Weights of a small transformer language model: some layers without attention, capped logits.
Each number is 128 + 32 x the weight over the matrix's rms, rounded and kept within 0 to 255. Layers, rows and columns count from 0. Numbers have three digits each.

# down: layer 2 MLP down (transposed), 128x64, rms 0.119, rows 32-98, columns 0-63
# gate: layer 2 MLP gate, 128x64, rms 0.15, rows 33-99, columns 0-63
# up: layer 2 MLP up, 128x64, rms 0.137, rows 33-98, columns 0-63
down32:116159156132144157107157147109125153110107119184133141140080161183147202115175152106128151109087099118166105116124168147135177089172159101152125106132106164074116111075181139158107116127153132
gate33:114120143149169082097215122104116145176162160117138117172189119111133125129120124104133082136071120134220123203083151115139174140148144081132092116143080114242138141128120136115128096159056098
up33:130129095157102124107111122049124130170168129166126127106135169124138134156111172121125082136066158133121149115162193126162154117135140081174123149167153107190141183153024109116078120146124145
down33:142142101120150041127140148056114108136155111151197095123166104114152146127141168060108163117085182116177179173154125163109115203128152121138127045115135104117093125098103113120100083152139119
gate34:086081147180115079162103095099177159133141102110150195182150183110110167153191074170167123160084154133188088136118150135165142133138190101129094133117122107150160109104119081159150113174084143
up34:111116133161064164123110162163147115148097190134123128152117126113152090094118143089084150131136097135167178149132169098136113078139152077156133094121195164205147147103126171104145064159127113
down34:130104138175112143083169146166139092125117129115095165134070148099112126172106077135126095110110148100116141156109162138063149143133129098117138130127148212113062106230118097111180126109153160
gate35:142132075144172150179153104063102129046117079133176127087100155109132174113142129139140081127150147144108124152142166129156116132136127118164186176115169094158154150172172110108145112149154186
up35:120108166162083083133122146124155152149106079121185080118099118137115057127099108131110102161144094154100174108122086113090042150120125183103074053119152143135149144114154149125137105126151113
down35:130099125209150145130131146140112136127111106103100105195125139165092117072122154154152148160175148129125165140098125100069073070195142131091141087120101144119132121103101121143181099115155145
gate36:122134127184174122111209127136161108164095094146137193112129145079068155073118105163162181127122098116179135137044156172103136104174125034170104149121041139126119109153152166119144106112220050
up36:138101133095143181159160154204105086087184085101080207159126160150087115106130174081143039168095162134096176202135132082145144213098155177075095138146121115131115126134075132126080170155123156
down36:048112086085120177070134098103084089163123110149089076152158141099163081094130149146128101135166090101101039117086145102134086134118167204100190168178155142129157104107126069128126086198119048
gate37:101110093122104077140104140150152137124161121128087101115156130075133115123161107122097136087106062130102132091138095177146109097078132093159105168123121124082126051103133114101168147137161175
up37:151134110156157149189042194129158144102120078147160073094155143090100111120078153187109164125132076134167165104119095161113100108144167161183162151098080138096108071137091093094137149138173144
down37:168151137109082143145155089129070088145136136147123190142120169137124108149076101079099082120172119128079090121176133104162084158144093125134120153132149146095155080106182147153162094172111117
gate38:143111119133164131107159125119141166176051061174148133165104092097088167128109175093087161112115117133125091133162183152110122134152167156123201118154140154152123133123139139098160151071132131
up38:145176109096131130096112177151124185186142177134079136179107113100094134180106164134103151104150137135119033193120113126139106163111074161109141145107132135107135138086164097138107131152108096
down38:181110132078125083125204083182152125199084116160172124145117127162092137135102131098134139109130111194119159090177148116056137105147194111114147165154176078106161146138134089103086174091151121
gate39:135083098140111118194103134093140144077137132161153175160118123154090111145142121123145111108185109101164135200086138153188042106166091137093108168102172153074076110077122079102192127161125107
up39:129146111163181147092104217117143106149107191146159106085223151056109150139155126116139107160165113129109133111124120138108123107180093082203125146125121100128163135148131122104100127162135176
down39:146145106157056115223145062108119144101153137144127117108171152124108089157129120097102112097090129173149111148136166172153097071115106106098124156117184070098124113105178126095126165148139121
gate40:102208149144088150193147104141141136166123172128134145152081034128160123079135159096162103086115133112139072131141139088166092141125105114139127122108134159138054143123104057126147166177128129
up40:139133096135139150134102124093202103081049140150150155144161160145070140126128143142169118140123135132145116170134105133137127087102148099072095184116092161155095161126175143116118089094051205
down40:147225129082124108132141118115192096171114158109138126113111113135067117113112138106143103150106136119149098105093119179140150203122136122122113114090088146136065125138096088145063097135082154
gate41:064156116125125123103148144151080121115117077173097166159114157123087097111085131122138103151115156110120184165107117190110127114095139154139158121117147129163204139124139136136179106166187098
up41:178122149124142102076163169127133092121117107117091109081132109142090134131135168061116116140100139131086146116108189144170103138114073103107123124182145120152121128116132097099105127137084115
down41:102112096221118090109123132115106147136146108126129093168166151167104119158087123113126126163053142118095132150157138149162085136160121122183145150163169081121152114156109126155154131166101100
gate42:141164123158154172114109114152089147139088150116180126126142152128123154116150186152164130153081150128096137068156075137154161091114110067134173122133164142184139088105129160149171133132041152
up42:118100170123117116079176120117117125117135162159113113172145067183121099087123048134148141099169124103139085163100181151160150127124157135144079173151160155126146132157113090125127134160173062
down42:123104124194100137104130174109140204112160107124118071142115129064130151113135108117114118137118096162133173125068193076105150164094103134182139190124085144143141159127085134102113103109148121
gate43:118133127171156078162117154223123169102129119151080152171087224090114104084088146146147139182066128132133099111022083162153169152083118114093061159145122147142177120085145107093146145084089155
up43:077073165109039100129119122161097108149097177137140182064178121144095090152141149122166139116145134118079174108154084144199065156158161132177139116119071140101142101022163057160154195144138138
down43:079069146118128130099137100174120197136092209086170115149129184110185117140105142108195105065083089145079181142185154128142067083142111088123163072154111208135136126157183143154203107068110156
gate44:177124105166141145186085097150172134133103149133086098169077062061093147098149068112111122103075133051129123188095180094156110180114102111158121152136102151107094158108135087113164143152143104
up44:150092113151156142118099126104083108150143094105170170156155146163134177167123121189053183143137086128145135105119077199133122107133116144096142065125074112126093154207140201148168114119086166
down44:152185106096115162178156132085103117177122092192069116150096120095172138125123056088186100118139095112129088176105143155122118139135140078157123077088067195176145140047150127092113079128116092
gate45:067094081150141133092180143172081132149125032131131165195153059118129128122130143156148123162089042116144081109070111179163110178136118107173109179089132072124098068137151151087159185148129148
up45:127042125079062159128129106122093147136161144141112110173136129194159186129077121152123107154147150138109188115106177089072145156109062055082167083175136165117130152202123105123103115071195082
down45:133131117195079164119104111120158151135191097082180112100172164165139077057092141138158078145129102117040066149143052108208082093122078153127106209111147088142129104154127071110082162153099166
gate46:174082161088120173124139124148084159124128189092127131189137125098130164087169144129156148160098149117114142158144116181187094134147116070129085177187134110128130077090136107125162146084092120
up46:102104133110051066103093119124093126080124094167102143075140126166145125135130134171143136184123131141125134115145172169073123145142182173075049105166093144106093163126144106164128083183163083
down46:142116149136181126125152161127105120133132144045097126118094091098078163191150184157135126163096123190175155097159154167125081121151074134139111169070111106094100128100111099124128100043135140
gate47:170149075170147121103095122095054123126124046132123215180137097094136100132135166143139101135141051097140145190081142173206145106142091137152125130134117138144100081068197113103122131111179105
up47:128210112129140088134156173129119124093120089170133137194109132139118124129124164174197180109138089114167194111151124122166190143161106145195157107039103109085113121151065083108120141140102094
down47:095129099127123119125139106081159076122088119158042067105171154093167133184094180109093114008154196165142160171161133127110106155147142145130179099136095176174133125155179104121115103106118113
gate48:115186134086068110132150135153089104111090070115132152123162130126158152125086130100103120116117123118144133117124149163121123127089130141098129132088165109133084117126146075105131124183104108
up48:120137076148115119143047139140142123076108052145177110100161113151123184154109096145155114078124099122147138089175172129102147125106133123065142163137095152097074151109158061105191124154152139
down48:114095140117079117083134110079127131155157136116129049130110131153138083136164138071138153157144136123097092103198172101144101132146111126173116115120102114184147115140176122156118143161092107
gate49:139173136128095080140135123121134084166106141112094147149183115153171156189088157136151100129119123084181131169094118121100111163137106153131119152123164117166147164107109111155103137139106101
up49:165092167094102128122117103131173151085123141178124127088100123119152111143130111108114189107135160128140062177139159114189116132197180163148129135113161180160103156074074083151169153092120142
down49:147109109095178144070162114153149122127159118158141131161160197109092083108153144136165161113114154138087161099090172089136148116090145168136158176135112101127123145132159112149093139174134080
gate50:126103080122117150073056149131193162047154095149144177093135104147160173138121087129153161153034083130135113137105133164179085123137183092153124169248154181177143116080124090073148058154125096
up50:135141155163147165148187167151027113183131156102083069212191127101092075147113113080154087108110163160185134167103118171127146074103116106116127094074108130125110141151120108113043160147160119
down50:117108136123145139100109165160155223111088107168127139109121151132089154156092102110089089070081148122140126164095065138187127097103134134072098150227101127177170111180151158154014070143117167
gate51:088118150134136142063097099148167139178129145118162129151115133105112153077151163136163152159124156109133106170060114108122112147039125161153169138100076143100184152121139144141122097090135156
up51:097097160128132146081100131123147123114145196141099132124124119117141115122090159142125168120108158116096091090060132129153088124082149141153098109078060124139131104120118118139074043138094102
down51:126141234115106172090106117105195030143114114183118153137141112126124142119113201159094140136144164148129109132113154135101122120116143165147141122120093168137119151161100130162113125167116104
gate52:148135058118120100146148110150138117156143069122132108108098123094079138134124109139142093102160086152172178120129123158064126128050114124137144127163112129129145150109131113050131141105111104
up52:104190100122109128106151124145126063128089070119131144125094169113091188178164103116157068125100045162136156085132183100125145139123115169129171129141142191086119113127147086106180128101162063
down52:184093130138111076145072126119137127170156176045159071110130143170132107105098165087140200172128142120093116121167129128121135177108115109147114181175118108119148144111102110110114119130105144
gate53:070109060155111124128169097162093105135138145112149134114136061118124135173088083130141114079074117088120137150127111152115181137093127144122174174093155097117159151111156145130097175159150187
up53:134162190131116139089102161093130145107050134179161123154115238100121119153165179105132129135109112138136184151162099132100137105094153179126131097174124178149097132096123149149176078162089106
down53:131157127134193143130164140169142125126176108099095085095151142095089175181114133151138099119126155136067128155113158124201141141102126109158103179154131102166157142098190069147127152082152139
gate54:148115090121054147101211102171107139154117128105098205185135074157116097181154102168153160120068073143126071154068096085196139135118112126117092142157128138122119139086083111090155144078185133
up54:079096052129041095107167136152147131159146176106082212121085086128137111220173114106156112114164146117153118106133108140120116150165104042093142141098109133128136126140114112162106178135192066
down54:176094220123107183118066143053118099116202176138151125092181165179139164142069123163164172198127109088107141099094094172103157119104130212140115135094106159132110109197123134097080155133102106
gate55:134081137110160174096161090093116148121124053116053155151140121083112108108088152141100131119114072146153150151102123133136097140119176063106115112148085097203167135114136172124115148098166169
up55:124082119145078122142164107187151083108139148150157133187147177169137091151157133107149119156132177107114140084177166173140167178111067138154081093089153145104097119088104074105130129169116098
down55:110135097166095109128086116081117132144092184143175122171105126142155097110110140109142111130075100000113086150060136096146090165089144155129073134175135105097122103141119173121168127088126117
gate56:106151079139147113123105076151096140173096125109107128112160088166099160090101150148132154136112143120107110090116163105128088149107107110141095110159056200102083167123133146096102066099206115
up56:139086113187177124128094154121118114176121097124110102052146154158140060101123115127132084137114115147169114126128156143111071116147094101138084155115157109120112141104113185158142109144144117
down56:149066068122103074157167117143087153128130089096126133102119133129156111066069122153160105119149120140098099150157089169095069073110110136127092129057110107127110164131079090150077111112084132
gate57:129154162164116095144148087202120118084112128144185179128140074152119081118167117106110099080115171117126096174101130117107112192121152095113139133116152104138167208075158123135140114141154167
up57:134158125140129118131162111204048103105122143084139137129117126088099124211142167113096119134064114131125172099124140080165128049148138124130111119115099088160179081130124154146125141090060162
down57:096123161187131128162112064142122082133117111130159179110183119128134130152100137136032099107114162184088123139128120121137104145150117100087107156135128113118130119119148141130178159204103148
gate58:110160116173138142127131123133213131151159063084125130112122116101113141183084110153125137116132098079150138104106152139134094114130165121120126076114204180128159123140062103180157149118132095
up58:139089179063065116115139106149056127117113107140102147164119114147143115105132171148131109149121114101137130147136148146121106106134161123120130151155047103160106122114158130111133133115086123
down58:112136090131176158132119138130117157091113131105087148117130076099117132141162133123108132148114128186120133085109143144054133211139140161162103158087072134151121122165081100135136120090115118
gate59:040064122142167117122114069206089162131115114122128176131100129102156148122122155197102133091134136101101096138096180167136171191179108158146175080106145059147183151145189123151111155159187147
up59:153089107119071140123135145156156128176087166157061211122145110140132101226127142130108172155122069123194140077135068094138089117161131141173102160120103089098140079107124137171157167089110189
down59:069155131137173182089106120120142095148208174162129173058079078123090187149080139146063113121134146143107132133088116109124215062131124134091145166158133153119110105118152109138060148064120123
gate60:136115125148127073126089122146116088155134143128152133091154156135192139157109141103127081113132140127135164150123114152128084095115117119105134151128153108156115170088155150132126143112140112
up60:133131114146102136164124117124098134165139145122041155147101134138097149089084091187145184108152137150127117127162108138105173149181121117125133135135111084093097107138093107176136194213091106
down60:175171102121134168121178129113134151122094112172128121096105174105173142160147146081123104146164098144114125111124126126097136114130114127149114144137134152143143091156148178117154172090134187
gate61:134163121138188146119148091166166173116122120172090137141132117110096134166173119144095132112098137132170100124099147167124220084142134143113137121210119153130138124134133135176130131138151090
up61:150128133085092119102151125084115149103163176135096155151158145097182137150106110124143128133073047122144169125108137097118158119095089107127149137151079163083146193174140101176135096170160071
down61:113169171124213159108146177105135128115178104154090164107088105200127131066154129156057129116099086092114147138126104120155183132131107104169126124142117074145141192164125144111179122075139123
gate62:117064138188143136148091111108116150133172150061084124143078137127145148180123124149115108090138113130162108177097152118166096136093095134143162180161153163130139113099147143098125070159151136
up62:123117134144143087128103106139098117161126159110125136097094077086142151184118160198130130150114124099123118114090106069134079144091100114101158171142176165119085149130157156138137085138129150
down62:169092204096070093108081123109137103109196122113128140144148146154137142137089089143090158125175151092110139104165120158068101075112097168138153107077138111193117101135111106103111103170126117
gate63:134092078090120114146139104120099148109068138142154140187198118145078104171127120154120123112077099122157112101025110083134096141098120131127130135179051084152095131109176082152187157196149121
up63:130114195138135151148101129122138207053154149143111138071118192087150143095152115126168163103102032171121149133150104182124159140067086131058122128101118122136163169102114189139188165130109147
down63:094180087131161133085188131167095134122073127162083144159108115162153157149160124103108043108184125123120104192111118106129133154100153074154090090185152158174111176164121117203136118105149156
gate64:136071104170109187167149081110120190151125169099105203166081197132157106144107160132137155131152159104151111146115142182076127101139062115107184130174119117132166155205083174117117170151165118
up64:157141125146112145214113127152132126120180127095103130072120244117132161048065144140113132105161133182093153089155171138163097099100120111111137175163116118151093124160091138059080198126127100
down64:113147148111028104134147138062102147179112117167152072130134145146193100189128098117179176114087098106124083184182142172128131127168150116155137106099167120136120149181193032088139092164136121
gate65:153101152148169142110137140071172167155116145083098140085098131079101137069120102164136105123170068129128100137109101178172173113131101107131134185119127239178148138145124141153139110103145170
up65:166105122128139103131094186121111142121084141129119138147136118053100135086141032097135141129182136191116185124139145131129138123163123098056119093167145166080083142128144132074084105197172122
down65:183146143103122083148158157164176084061087128133130097121049129135133153156130134103106146085115082078116160131152124151137133182123151137096094133152139166089125149167171122123079124173118186
gate66:053133155145049104118152152200171194119116133056205118115156103127123152136108128122125127144146109095100126127097121094149142159169153118102117113108174158146110084176171122131148131133100085
up66:155172152155118152047151128119245111150148143112139109105117104156169139092161199133123092143161195140136143148110186144103180101118159128145135121136126147156103119182135156161144171108111140
down66:104168131119099074181110176135110182149088146088224069149109123106128128127113138117110133122181100162136092167137182148116152181102133090113122084101122153103104113141117112110053109076109130
gate67:140115102120157120104123057114129151127137089114099110166156105077157031102091128086107067174126118082165089157126110156150147148102124120114055131121139044158112168093179093101122168108081116
up67:169142064111178150112106123098070120145137087107182133153136125142111123038076102139119115150121177100093126175176138139113163157097097095037126136105111075158157190122176160118129163168190129
down67:108087104121050101096111161161141113161073138131146061130089106125102146156149093122108147143122088115153119058131143155126114112145175127105114026150121099107137123110037130160110149104097106
gate68:142099123125143073214206093174134191089123165113095107160092133155120117139123089174138156114078119120114108080128141110106116144139190085091100162146118098108167145176137155152145171135120089
up68:088120113138142125107136161126156102048102119117120166176157103170051119122097143209184139177111178122151178153102153130079100101195072116135156115034118165080137100129158111097152099163132125
down68:141073182125109108097133067177133181174168158101116125049182153189125090142125144093146165148081100064091091154126097093172105128070155133122147184124137089148107134118137109105116151147111137
gate69:133143124180148144144116148147111209139188162141079072119085128095140150137099091100159163096124115082163129000115143113158174130106127164077140087104057211147104157127122154139113107146153118
up69:118177099135113056066149155133114061112078059149142132127092090141091112109140142150140082124090110057138125143079164068071087136135162117181134152124123109142109116065117141125199150088114078
down69:088145080107144114181118111113152159104099156075150141119149141038142121099119124140095090062113135188100209131143100122127073209125070073097107165140130104079134127133102157161142189084128167
gate70:112118115129151127093127093110110172179159155099089143168157116081129131132125127077196125079094153138122158066107132179094165134089097136163134096133116088080134157101120077179118140154108098
up70:134160102150170117100097156146135105089140111155157178140087093095109124121145143134118112106167207102108154112094165205144090171096127127152083091130108115124126152099120121118184172140072126
down70:176116111102063093159160148131107204109135155134158104099161136106108133158098091123117079106122160101143130109186117121109088140151132139105107140143156147143096122179129178119122187107138097
gate71:150175155146087145109135139102135152136119093126111140105146076154176134132098120143138120114138132139163135136170178117161142109096124144156135124163149107122096103125156187130152100089162157
up71:110139136140124091074172169113190112122110137102132155175129127128106133140116164160176123118109136152165100182115194115144144138156081134135156148127130130095142073182116173152160149140145125
down71:116165122095125057143122159112120128154123144089122146119143146170159118103098129126082154116118105220142150149163116148127111166112086150160123114132163118129096103121133183108155151123141190
gate72:145177132161170173175109100110132143155102114126093127118111136111085155143174145154095129137058122117164070106127127069169155085162133093114127098150167130125153155137117110181126078100122134
up72:156090168141110138109124145095158114145140154097044154139140196113118040153099143171105089132146092166124107123129151103137158179131105134140135117121122166126105119103119087130178125115128176
down72:145119152090152143137141152078170138155128139102038154169140161189116070141108149120105098145129111171083117137207167147127092159115153150114120108139139112119095126116171105095159098124129166
gate73:087136050155116106115131125147107182163155156076133192096120155091132180116135104172173159135109159087089120049094153169134146153174103140099109160145111110193087088118168170158142145146140198
up73:094142105140176106156202153097142174112127104091066105163070147089093112147129151164139164122144135118172116177158195051102159139141132147167158161133057128145174151092100106106131142193135039
down73:163059084175150118080152080127179098100177161114156150164127161150080208121118125115122135134161120084085172065144088163140179074110132191133076109120189124125110132115101090167111086129119125
gate74:115119172096135101143143094142081097153137185102079160111168149150126151162145116130125108129152109145119151095135114110106169140130123122167147198138148109122109117099091124141133128114110151
up74:061174124132047146159097157135146107141131067167158132146160122140103140083105155182071157105156123092172144125123122152102108125162206145178139107134108059128089141148137081082144123171155143
down74:105122088163106136154147135141111173143092152132156140118137129045120124153129158111193147163093131137120095120118122108157174174158120131122177123133144158114169121132104175077131103098165081
gate75:106140134118158118130150106132133097149134137134112141134134184089124215178125085101089049212098148119160129116126128096145131136131106133102090148129131202097192132122124142126121114091121131
up75:138116098138143154134146142135129102169169081109128042158129130151076116106097167150147178103147126113166119180150132090061114158099124135055104140109078096073091147125139123115153120203173115
down75:175125043156124103131160111147105163094090126118153079113113090072113096127134133087173136168137129225129089099127105123122109134144125132132126149108108131150121162113091093155117151111137142
gate76:067105080100057152168132129120139135148073117119157180135095149128145164041103089141129120149162126107149142086113145111146140113101077127127154110133128111136130062141103100153123104126124159
up76:103135057115099197137130148096101160164105170114134187138097070159180159070136126125116161150143112135107119115123121149158140149115120165187133134092133086145131097160086072159095122110075139
down76:122099141132089084120148139127149087120089157116129173078162088119136138154146149120120124115140094132106175157128090184000117144153138105124141089088161102095137120167100157104132130141160151
gate77:141142137139156155155127091097147193134177123141143091154102098122095186162129152126141192094129136110145073177125170117190121100145170059133130155137122108105147168152161087163070134119103163
up77:088086133134149159157202121165141149097152154113168111074126103088137184071144087120082127141137145139105117130110094155157139147049102135134143111116182180141152126175091147146108097141139131
down77:095140144115128173081117125132100182108078187095101157160141138131118113100116161179070134131082132076143144111084122116108140170126150165154129148136150162109111126132059208110187116141154124
gate78:113107115165143102165115087183162140039098122132140167170153098149057098156098141218067144082076143122107098171080104142189098150140130127130124135114156094093136104141124108132168186125092113
up78:125106096139095131158186152184137112163096154152155166146146078164062053172146110141119151188101178128145117188112082091142140136120169087104142107123071106061103122146140123120173166183130119
down78:129109205164114143129113077130164127138147140152125159088198126102138110115118175135067148125176110139102139100145109124118127156089124119106097159133122136149132175117126126154193160174084179
gate79:159139131109119100152151073100188136157117122086098141123117131145112179071080120154141111173106149093110121163108102122140186081115090141121133116182133129117086094144166086102134113099109140
up79:097110139098111096082179126130115154059193177106154092122141093119136107157110138137156116123157127117114102094165153138126125112148140063142111085153156125116137132144150191110085130128099088
down79:101109117149165137117105136106168085083162147093178115128116107105113118176170180150109119106170112134153147124156156171128170143133144069113114105155192164156116146089099135109155149134170155
gate80:130167096191182088204148077163118150056095058147163151107133119129067183069084130106149162133094102128155159153131146103189091187128074113095075113123094124146115149082158170077157105090122064
up80:149134140133235148192149166132169099176096139087062123131138062109100087148184143078091134130096139115140093090072190182076158105123130099114143127133138166126123098131114183135083119115089029
down80:103089131156071105180073100197144099122107129073173085079087132129141097161154165172213139151131067155184030151154191161128134107106136179119128135108163084131116144137151062182189090148086168
gate81:113089097129112138096111091125156153109150121130133147151047139170103163120137116149114168097082147087161175199107160054103075137119123141103105106134051143107071099111120077145124138094150065
up81:175122160139103089144186099149058121178095176107109078105146081117092084167146156100165125140054160141102098180080080146114141095183143107114130143101130134174178135091063195170155168137161106
down81:134136135112146152110072155124149122047175123142083148146074104063104165156112108215101097118127177132102130143141115151179179142044079136140166184106123148134124157109142096096108092113124082
gate82:200132149156132142064101128143102141069138084137128204115105086144110148144087130083104170149128121105112166110112138084139115083134108112147065102149148131153123116108196137072158144153155121
up82:163147152091108075154176136144186140170098123135138131151058221151122103116186125181101082118143132136172137165146138137143147153086086150095159150131107144134156147149091075137121104127090143
down82:123172126169183164142143153178137173133112154170065114152090114149145127118136114135151097138125101091147131147102107140119089150175156120118124136165036108127175141117162111119104111070136118
gate83:135165102154135125070113114115094127162168102144123167107119133133114193102148106174145126162150159074166122106152147110167115133165187134114113129203117049092107140165142177096110192118155174
up83:148034140149191113152104098129150150105149070108089104133149166098142114103076118147136091170119132124113148152142116148073162150120057128118131125123074164159168115120141136109141147102121077
down83:093116075185088121101085094118117173132168088101158104138171107123120112065139118156127155126084111141096077150081104109188140124062092123121142127148120128117133151095107097136104091112157110
gate84:148093105167113100164132087106111186110163131135194118144053133093120138138079145134080108098160113090192138075131107106184111109114104156129134118152212135144185074173170096140196140136136181
up84:130179128103148074154144119128079129102139109090124164082141128151074107107217118137141095136123146122079252106142126128105097140140192108061106130134125120106094148135162149044114122160090043
down84:096098174142206218140185146193126150086110151124128161093125085105103111124142164179121108131088090180145131115092120128169146141181152108089108108085063161161132184095179124178190105099160129
gate85:113086116127101101137140099168110188089169150170124120125155157165139141148154089192158137122167171155157120066143130157107153156102088150104153145114118182137158102142163134095116138173124151
up85:080130115150180121218138189124117117134159161085090156157150077141101159137077151111151147099118103133101057154141133108139116133173130122107203110145102166076157092140082070169117146147081088
down85:182117151124167127043129091146125123085164111152112156083162160176118106102151155117123171183087152093143171079074115161131156143071133140128114150117130090204133185133098083185170120141105144
gate86:066174103166174140120097150153107104100110120135156145158101104135112113202171137139071151151071127114143153140137188121117135141154120149059160173157122103111147141133133127137154154102162095
up86:152109136139148137147082118100151132157114135164167118096120203100071103121119088141151142079136141151053130113131114122120134113114130141113114055077180142122152110132092191083140100140104127
down86:135101088175118140147150087117126142115129141156143141169107146122104141141130132151194141158125134090137085125064180156103116039109148109121089099080145143147121091104081117131143130129167133
gate87:118136076186126154115098089151121124143191140080078141150110100139154128129159136070101116069144071113102141134110133070090108144174105086141133141103084124168153058118165066154135121153157141
up87:111181094157150143142087118146110092153190157089074129135091118142121132185119138072182067109119122068134056107130096119145124154167089115122088104045151162125129107122113149161139084107144157
down87:078103195122060107137075104131125114116078189184144122127148094173099145161112119110091083126103096190150156116153147141077123103105103136103155158109134138146153094188175116111133112083154151
gate88:081114096177142137123115158141077159138125132075150145150161209111115161064084088131131090135186152168117128094122123117172096127158074098139072161101144079143132165135148172126134147168098052
up88:118197116139094157106162162119086147144090173090126135125112166077125171154130100128154126111157143143083131024120098083170166125155122137172144139129163189158143092096083139142111056106101068
down88:170117167090084141177110083121077128127152114100142168091178152086140173141114136096059103108152158160114110154128130091093080107136066115093057140117173074132097146142159113156175173164108151
gate89:152086117129126095220031066163133162121142138119151172103093121145163111123149120095161154106112168149120160071132132200168119154123124172098104118130111184080089138155136125132142120161178147
up89:124052124097121082146114099141104142151153200178141122190190117113109123103159126120112156143157165162078153090106086174142177153208131107124154101137164175090138117160123103120142135147108092
down89:066160166100142175145146158130124076082090126134125076134145109122128118160134164166113120123124125160139121175160113077170114121064132076171114079140154131154116159053143132129146096149151091
gate90:141090133108102083140133070123159129147139134119099154096119187116205069106093146125122093153163121090135143079070157132126125214106116114090149113161161156115055124100134101094114097102199086
up90:134110115116085080090124135175106162082122136118189130177106103127112146162143085123146140135107201086163131150118130153140135186159114133086099100140139186123125097102178073195126113146149136
down90:098199182160104196156105165068163139182114162120130105165142094136139171119156100116151144128119130171150124143123108156128095073088132175152153111172154144166127101120138162129101113151171084
gate91:109116095089119176136178129133142105099165141088142165159090145092119141163121143127175055122173089104106098140105088105152101135125114129141128185093150121192121105039204124155163131153121128
up91:125158145126103125141158144153141148043134123061129102075107121103103167143171137098120124160107130145118143088122124164113118117085143137139135101091160211187098069055101169098132092052080090
down91:088129130113138116122107158125121141113180164109129158108160159142088154126114135110079131135243174139149124152153105141091156121140118177125209146140122179137181144099156121103059118186182144
gate92:114088102124151098132095067116102179121106064105134145154162153099131076159132132140085096101106160154160115142112103142122109137097170119107079108077089152086127182184183121138125179187137113
up92:124149169169104083123122143093191155129094134170163157142098127157157169115133138091123123109116095159144142128092110091121137134170183130166119190123168050094149133082087109127096144132092091
down92:111110119096146181185122115061144117153132128117154110129167120089123117154155163127187156174052161126173113136123159191126150139133104133118153050128092105133079171111154132132140102144153137
gate93:144086136131160094143134131120150146084116088066089121171114132069151103096155070100180145098101110115219087170153133102199127129175120071104153119158188188148132123097134149107176100181161117
up93:105165102112140131154089104068138148165160114154167174132056181106084121124151115108121112155122182143153186179176159125117171147147074113082190077171095176086163134112017130112134130087117070
down93:132136115046162184127167182190112096120144107107053179084185174083155109112124147172106124132099108152139164122152098120133112129136125119213105148159109103132133136075177142166175155141147194
gate94:123085102117154128147177096157145160153193182093107139168113123129080151125109104125131103107122140150198111167128184110152133079203096133163188111117102090175089099138175140167061134153085086
up94:130144153119114184043077162108164123185110079117111197069018097117091159122149147109145139129132132122096144108127096108126103149146105152104128158125141091131122110136076185120150130130188098
down94:213116083153095118196132102125164141101104150117173119119139061061177168132118093161189096110122176142107134136097140102073142159107082164152153160129151099113118149141147097150112126118138099
gate95:170117147099128126188193067144107160072114121148137136117173088151119127144132130111153069136142112095161144143032208181130113157082163096156079105154179091100099133119141150123144145130098156
up95:116160115158140174096116160152133107093197147165130140176071134150156168190120147127129152129139086146131094153143145120082147119086149174176218135102141135136140123120139084128141135183082112
down95:158155147151138126139126063120089151130176117096138161077164124211141099110147130101181115182137100075114123100155133161109195110126096131145109104157144062170140091167145131145160116111096166
gate96:154110164108158085189160098174129213113101129121114162132094140120061135151143109102076098074088129116124153170093119101102071180150168106178133086146113120147134144143105162119127103123172133
up96:100059139086196126210147109178119136100118201084141142157062129123153075102122118121143104146103067142160230129123159135131145129129131102157099116151124110216132145164090152159078136151131103
down96:116109100108105094169108099181113115114161130115158133115215122052118152129117114130103133087153118159085082162140128146115133130122169115098133210135176100124130204106170086135165160184083137
gate97:123125087160137132156127072093108133147136107123140138092159153108189171130151127118166086140140137169108166053069138152139140136148161152127152106198158167142160155139156049168166101131145196
up97:181104123117104104111150142136079124094132142114101109172111114127121098118118119153121139121114107082163100161212171114124148127083088140158076128092135075069094085121127138102139161122163108
down97:145167063165143121094148131164173157105117160126107178120096135119057122145115121191145102179105143119146102068126122164176179088116090088119100171126119123167147121140087119166150127099157133
gate98:117063111121105124112178132142102119109109111126098139105079110074097115127125083128183101093095115123176128079097131146158086163140114150117143145109149076192160131205133165135094152076160125
up98:167102140128165176098103105087162185126134130078166115195120149128181138115087121111187120109129138103108164174186104065089143141101093121127090154116163171131168123147120134132109141168099124
down98:129094095132079108083165105129133075156110097142181134147140116126113126073143101130107127158168091067107107084114152090172090121089153132080123095149135122095132082086065119181112109147137066
gate99:099100131114125119166111142170106136078114061185111123138074066149072129149071137117162164123111153074174108161131180125115138178176150112150085140149097123138180112134106155131118126126168099